config = dict(
    activation='gelu',
    bias='none',
    tie_embeddings=True,
    beta1=0.95,
    beta2=0.95,
    lr_head=0.00748,
    final_lr_fraction=0.0,
    seq_len=128,
    steps=2528,
    dataset='wikipedia_en',
)
Each number is 50 + 12 x the weight over its row's rms, rounded and kept within 0 to 99. Layers, rows and columns count from 0. The size before them is the row's rms in percent of the matrix's.

# down: layer 2 MLP down (transposed), 512x128, rms 0.224, rows 380-404, columns 0-63
# up: layer 2 MLP up, 512x128, rms 0.234, rows 381-404, columns 0-63
down380 106:48 52 41 37 53 61 57 64 53 59 52 38 33 60 48 61 31 40 53 54 70 64 43 66 69 52 40 54 24 71 38 62 30 55 43 43 51 68 58 42 16 34 43 56 30 43 57 57 32 55 46 39 51 44 42 35 54 58 43 62 46 42 55 48
up381 088:55 40 58 64 63 57 62 63 49 54 44 41 25 47 26 48 42 44 66 45 71 61 63 40 52 28 43 46 24 40 57 42 56 43 51 40 46 48 55 55 41 46 48 58 28 43 60 58 41 61 37 39 51 39 49 35 14 38 56 70 45 50 62 71
down381 102:38 43 52 47 46 39 59 46 35 35 49 44 53 36 80 40 49 59 66 37 23 38 35 38 46 50 47 61 66 73 50 29 56 53 69 64 37 48 66 56 48 72 57 44 55 77 38 52 53 30 56 41 47 44 49 53 66 51 59 38 39 44 50 59
up382 067:54 59 49 58 55 42 61 55 43 56 47 45 48 31 42 53 27 50 45 40 71 34 71 35 36 57 63 58 60 46 50 53 72 51 52 56 48 63 57 27 51 59 66 38 62 39 31 25 45 54 33 32 43 56 57 68 29 63 37 39 57 40 56 56
down382 081:35 34 57 50 62 60 67 70 56 60 36 52 71 51 35 63 46 49 66 60 56 47 61 53 76 51 36 74 67 45 40 50 29 33 74 56 39 54 46 53 53 57 42 40 47 46 53 40 51 49 40 47 46 66 59 52 59 51 45 57 46 57 38 71
up383 094:31 72 35 49 48 28 62 40 50 74 62 64 36 45 50 28 42 48 39 39 47 49 54 47 36 60 56 57 62 48 56 24 43 45 46 41 50 67 25 59 52 40 70 52 49 56 51 66 46 56 52 45 57 71 49 57 71 31 49 31 42 24 23 48
down383 102:37 63 30 50 68 42 50 56 56 63 48 40 58 52 33 70 49 37 38 35 41 53 40 70 41 68 61 30 43 43 61 65 61 64 57 43 29 61 52 69 51 61 52 52 54 63 38 50 57 46 44 62 72 51 49 45 59 70 63 50 51 52 54 43
up384 095:58 29 59 79 55 42 54 57 46 41 33 53 39 81 58 34 55 43 73 42 57 53 51 59 63 24 48 53 43 49 58 54 42 47 67 46 40 50 65 29 26 57 54 63 50 41 63 45 61 50 39 70 57 52 36 39 52 41 47 45 52 40 63 57
down384 094:70 48 43 19 42 46 57 56 36 55 54 57 37 48 41 56 55 44 38 44 46 43 44 55 44 55 52 56 57 25 45 48 68 54 75 62 57 28 42 56 45 62 46 30 53 61 47 45 49 48 63 68 42 60 66 64 33 55 57 50 17 41 32 38
up385 091:57 56 66 38 54 62 64 46 52 38 37 24 32 39 37 53 40 60 44 61 31 51 31 55 46 47 30 70 36 63 41 63 50 69 53 57 77 49 48 51 44 52 67 41 41 49 65 53 63 50 61 40 29 51 69 42 68 63 49 37 67 50 39 37
down385 095:60 38 34 41 40 37 48 79 40 54 41 57 55 44 30 47 37 59 46 50 50 50 30 39 55 45 36 54 57 51 64 48 65 54 46 43 52 39 30 56 28 34 44 53 52 25 50 33 69 56 76 46 47 70 34 61 36 27 37 49 46 60 58 59
up386 100:45 38 47 47 54 49 57 33 50 66 50 57 62 66 56 58 70 51 44 65 63 49 61 75 84 26 49 52 69 35 40 38 53 65 56 41 49 38 24 37 62 74 53 46 57 57 52 45 63 43 37 59 72 52 47 47 72 46 32 44 40 60 44 35
down386 101:53 58 54 47 46 56 56 51 55 51 54 42 58 61 42 57 65 31 33 40 65 56 53 31 57 67 50 24 58 28 44 57 49 73 63 39 45 50 31 67 54 35 43 69 63 55 50 38 59 41 39 34 66 45 43 62 59 63 29 27 41 39 64 36
up387 104:73 34 54 50 44 33 31 63 76 45 63 36 40 61 45 38 43 31 44 43 65 38 44 68 55 50 62 64 71 60 62 61 39 66 40 54 39 45 40 55 50 42 69 49 50 69 49 54 50 72 75 43 47 68 57 40 56 54 68 61 63 63 53 36
down387 098:63 61 44 49 45 50 56 70 54 50 85 57 59 53 60 49 42 43 40 68 43 52 30 32 52 41 40 53 60 51 29 42 57 43 23 40 62 57 65 47 68 67 52 66 33 52 58 49 43 55 47 62 63 42 62 22 41 70 41 54 39 36 37 52
up388 096:47 54 75 29 67 46 47 22 45 47 42 42 55 64 56 39 66 22 36 79 64 42 73 57 68 46 67 60 33 46 37 42 41 42 55 59 56 60 49 39 51 34 66 41 45 54 61 50 50 23 49 67 34 64 58 41 33 64 63 63 46 56 45 40
down388 098:54 41 57 50 45 54 78 52 18 44 39 78 57 59 33 47 42 62 72 48 66 55 50 58 49 38 43 62 52 36 52 52 60 39 49 49 47 62 49 91 49 53 42 48 49 42 34 64 49 64 35 44 54 35 29 55 47 52 53 50 55 43 66 54
up389 103:57 63 43 44 42 26 56 45 53 54 69 63 53 73 60 46 49 50 49 44 39 48 40 43 89 48 30 44 34 27 56 53 51 50 51 39 57 39 51 64 61 50 33 42 33 48 45 54 35 68 49 31 43 76 61 45 57 46 55 49 35 65 49 54
down389 099:60 33 57 51 60 67 42 59 39 41 49 46 38 56 28 53 52 61 64 58 45 45 60 68 44 61 47 64 38 60 36 26 57 70 47 32 64 44 53 37 37 68 50 62 58 60 48 56 53 49 47 80 57 43 49 76 39 58 48 55 52 58 28 43
up390 099:27 40 65 38 29 72 68 59 71 47 59 88 44 57 46 42 49 69 45 52 56 67 57 55 43 53 52 62 46 48 34 61 71 44 54 59 52 40 31 57 43 70 57 49 50 67 40 44 58 59 56 48 34 37 62 53 41 49 64 67 69 45 66 56
down390 093:41 51 53 71 55 40 57 57 36 47 48 53 69 33 59 43 56 59 36 37 76 58 59 60 56 48 44 47 47 85 58 49 37 55 52 46 45 45 59 52 79 61 38 39 32 53 60 72 59 66 46 43 50 38 59 36 52 31 51 43 63 45 59 54
up391 105:55 45 61 38 32 63 59 48 51 71 45 60 58 44 37 13 43 39 48 56 66 45 49 68 71 47 54 48 46 56 40 49 41 60 61 54 74 52 49 75 47 53 52 47 42 39 61 42 61 31 39 40 70 70 56 70 66 75 39 27 58 41 43 57
down391 102:50 55 31 57 33 44 46 57 60 57 53 67 67 53 46 80 46 53 61 38 37 61 44 51 74 38 67 36 46 65 43 54 60 50 35 61 43 36 58 70 54 66 50 25 62 71 22 49 68 70 65 58 72 31 36 66 73 54 60 58 58 48 43 41
up392 103:36 72 61 53 51 36 60 58 58 43 31 61 54 59 21 49 69 74 44 69 55 63 47 46 47 61 34 57 65 60 41 46 40 63 52 41 36 46 47 47 60 57 40 48 43 56 27 21 85 47 66 66 69 65 48 72 58 49 61 61 52 30 44 52
down392 096:52 44 49 39 47 45 65 64 49 49 34 62 74 40 50 51 52 31 39 43 57 75 70 54 51 60 75 53 64 74 58 65 74 68 52 42 57 59 49 49 52 49 57 40 44 56 56 56 49 47 60 49 46 39 60 36 61 63 37 33 37 51 21 53
up393 098:56 31 43 53 40 44 83 51 54 20 61 55 48 49 65 60 31 61 32 25 60 37 29 44 53 85 58 43 23 40 58 49 38 54 40 48 51 56 43 49 59 36 43 43 56 48 49 36 56 63 66 58 50 67 63 35 61 64 62 53 45 47 45 42
down393 103:61 42 55 49 53 52 39 44 56 59 49 61 46 43 68 30 34 50 32 53 59 44 57 60 49 40 59 47 68 49 65 57 64 50 33 33 74 52 42 40 48 27 68 43 69 59 65 47 49 45 42 57 20 53 62 23 66 30 62 43 51 30 23 39
up394 097:54 50 41 33 27 12 54 56 46 53 49 53 43 67 61 47 56 35 50 58 62 34 50 40 57 53 65 64 61 45 51 54 36 49 47 46 50 46 27 38 57 55 35 28 32 62 60 53 57 31 57 29 34 54 45 46 44 63 54 40 38 38 58 32
down394 091:70 66 78 65 42 64 40 49 43 55 60 39 24 67 57 50 69 41 55 58 31 49 47 51 56 46 36 60 53 46 70 42 38 43 51 31 48 79 41 75 40 52 75 19 61 60 60 61 60 46 51 51 37 44 65 35 45 33 58 45 60 40 51 60
up395 109:68 22 41 24 45 66 55 37 48 70 72 43 58 45 64 52 57 48 61 44 66 54 59 49 43 74 41 61 30 58 52 34 20 52 55 50 48 55 40 40 43 52 56 53 50 45 47 28 58 64 50 47 78 50 64 56 45 55 44 53 44 35 46 61
down395 107:28 21 33 41 49 35 56 62 37 52 65 68 28 59 52 60 41 52 51 49 48 51 56 56 68 61 42 35 16 42 58 44 45 45 55 61 65 40 43 44 55 50 35 61 63 48 44 37 64 43 70 69 47 40 55 73 58 49 49 42 55 34 48 46
up396 095:64 46 64 48 49 59 66 65 48 66 60 42 37 47 53 41 52 56 64 46 48 56 44 63 45 37 74 35 33 60 62 53 66 44 43 50 35 35 22 54 40 64 45 54 59 63 73 47 64 56 45 28 42 64 52 40 53 69 63 35 46 70 44 40
down396 102:34 65 45 43 33 55 50 60 50 75 25 45 58 59 45 46 49 63 57 35 27 48 63 57 56 47 23 64 52 46 61 66 53 53 60 58 67 51 52 58 52 67 51 32 51 52 45 42 57 57 44 36 64 63 43 56 59 64 48 45 36 26 58 32
up397 092:50 61 59 35 46 39 62 36 45 38 75 54 47 45 44 63 76 38 64 57 48 56 36 41 35 58 49 52 37 51 35 30 49 61 42 50 61 35 19 50 50 43 47 45 42 47 32 29 36 47 50 53 64 68 32 25 48 81 45 55 38 45 55 40
down397 098:42 52 64 43 57 56 58 57 59 63 51 48 59 51 51 50 58 38 53 33 52 51 48 51 35 56 26 57 46 40 49 59 60 53 58 71 41 61 54 40 53 72 41 43 51 48 52 39 54 67 78 38 56 51 59 54 53 41 59 47 41 51 67 49
up398 097:47 47 68 60 47 53 59 59 66 66 48 59 49 38 46 67 51 67 42 32 67 54 44 70 41 58 39 31 40 50 57 46 79 59 64 59 45 57 64 56 52 67 44 48 54 40 52 43 30 45 44 74 72 35 68 51 54 47 36 67 41 48 56 46
down398 092:43 37 25 50 49 36 52 33 37 53 48 56 65 51 52 61 67 59 48 54 34 62 39 44 68 55 35 48 54 62 46 63 47 57 63 67 74 42 41 49 33 44 59 55 51 45 32 43 38 28 58 45 28 53 47 63 41 38 58 43 47 44 48 53
up399 103:42 59 72 52 35 74 39 76 31 55 51 60 50 57 42 70 74 58 35 35 62 71 83 58 36 57 48 48 48 44 36 49 59 41 40 60 54 49 61 34 41 49 50 42 69 54 52 56 67 66 60 47 32 51 48 39 66 56 29 58 45 13 19 52
down399 106:32 51 76 34 69 36 57 47 63 37 31 43 41 79 45 61 52 62 28 28 31 53 41 32 56 36 61 41 52 59 54 60 33 38 64 32 50 50 72 67 72 47 51 45 62 51 48 51 55 49 48 19 56 43 60 52 43 42 52 49 57 49 66 58
up400 097:47 57 46 59 41 56 62 60 38 69 43 55 41 54 34 31 60 53 68 36 67 30 63 41 67 35 48 45 37 56 65 43 39 38 52 43 42 50 50 26 49 33 37 26 60 52 57 51 61 49 55 55 56 43 82 56 50 45 51 46 70 38 56 46
down400 108:55 53 54 44 36 53 30 22 68 55 41 60 61 56 56 38 48 62 52 76 64 58 76 61 32 51 41 61 44 47 57 45 31 33 50 57 65 38 45 49 38 50 68 47 35 69 31 38 57 38 62 51 54 69 49 26 58 33 60 53 49 49 37 31
up401 096:54 54 54 62 63 60 47 35 42 49 46 50 59 33 33 60 31 52 41 67 45 18 40 52 49 35 71 44 60 58 64 42 34 46 27 44 68 44 52 62 65 60 48 60 41 46 43 79 55 39 56 80 45 56 48 53 35 55 79 58 45 61 39 37
down401 096:59 53 33 39 57 41 38 54 39 67 52 43 56 64 41 45 37 41 54 52 36 60 62 52 49 29 35 45 45 33 44 32 49 53 74 64 51 73 47 27 34 44 37 38 33 57 36 37 40 45 50 45 66 42 61 38 75 44 54 58 41 50 70 50
up402 095:59 45 49 49 53 55 63 51 40 68 49 45 74 73 53 44 29 40 51 57 46 57 46 56 42 45 57 41 46 59 60 46 58 14 38 06 29 48 23 31 50 39 46 43 68 31 55 40 50 42 53 59 48 44 65 35 50 46 66 21 40 29 53 53
down402 099:53 12 51 60 55 67 75 49 38 48 43 52 58 67 46 49 70 37 44 43 64 60 58 54 56 30 23 47 34 51 60 47 61 53 49 53 54 25 33 52 42 49 43 50 48 49 62 64 43 49 71 56 45 27 25 26 67 51 44 69 65 62 55 51
up403 087:60 59 50 60 52 39 50 57 45 49 42 72 42 61 57 34 63 54 49 57 88 56 42 68 85 43 68 51 44 49 74 43 50 40 59 41 46 50 47 56 42 46 56 57 38 45 26 56 32 54 70 53 56 49 35 74 40 51 32 56 54 50 50 66
down403 092:55 49 46 49 75 54 23 52 49 34 45 39 39 35 37 65 46 46 52 37 45 69 48 47 78 44 48 57 51 48 56 60 37 37 58 54 51 37 37 48 58 46 37 26 33 45 63 38 57 69 28 44 50 53 52 84 56 57 49 57 43 51 52 48
up404 105:32 63 49 27 61 47 54 35 41 63 63 38 45 57 40 48 49 68 21 53 54 60 64 55 42 55 56 62 61 51 55 50 60 55 66 41 30 76 70 58 60 49 39 45 76 42 30 38 53 53 54 56 38 54 67 70 54 62 61 49 33 47 47 37
down404 096:56 59 62 69 62 48 62 71 60 37 29 44 48 50 68 33 32 49 51 45 76 42 54 40 69 48 53 48 32 42 58 56 55 58 58 56 53 54 36 30 30 43 32 32 41 55 69 70 35 53 24 48 55 54 50 59 57 49 31 48 58 45 57 56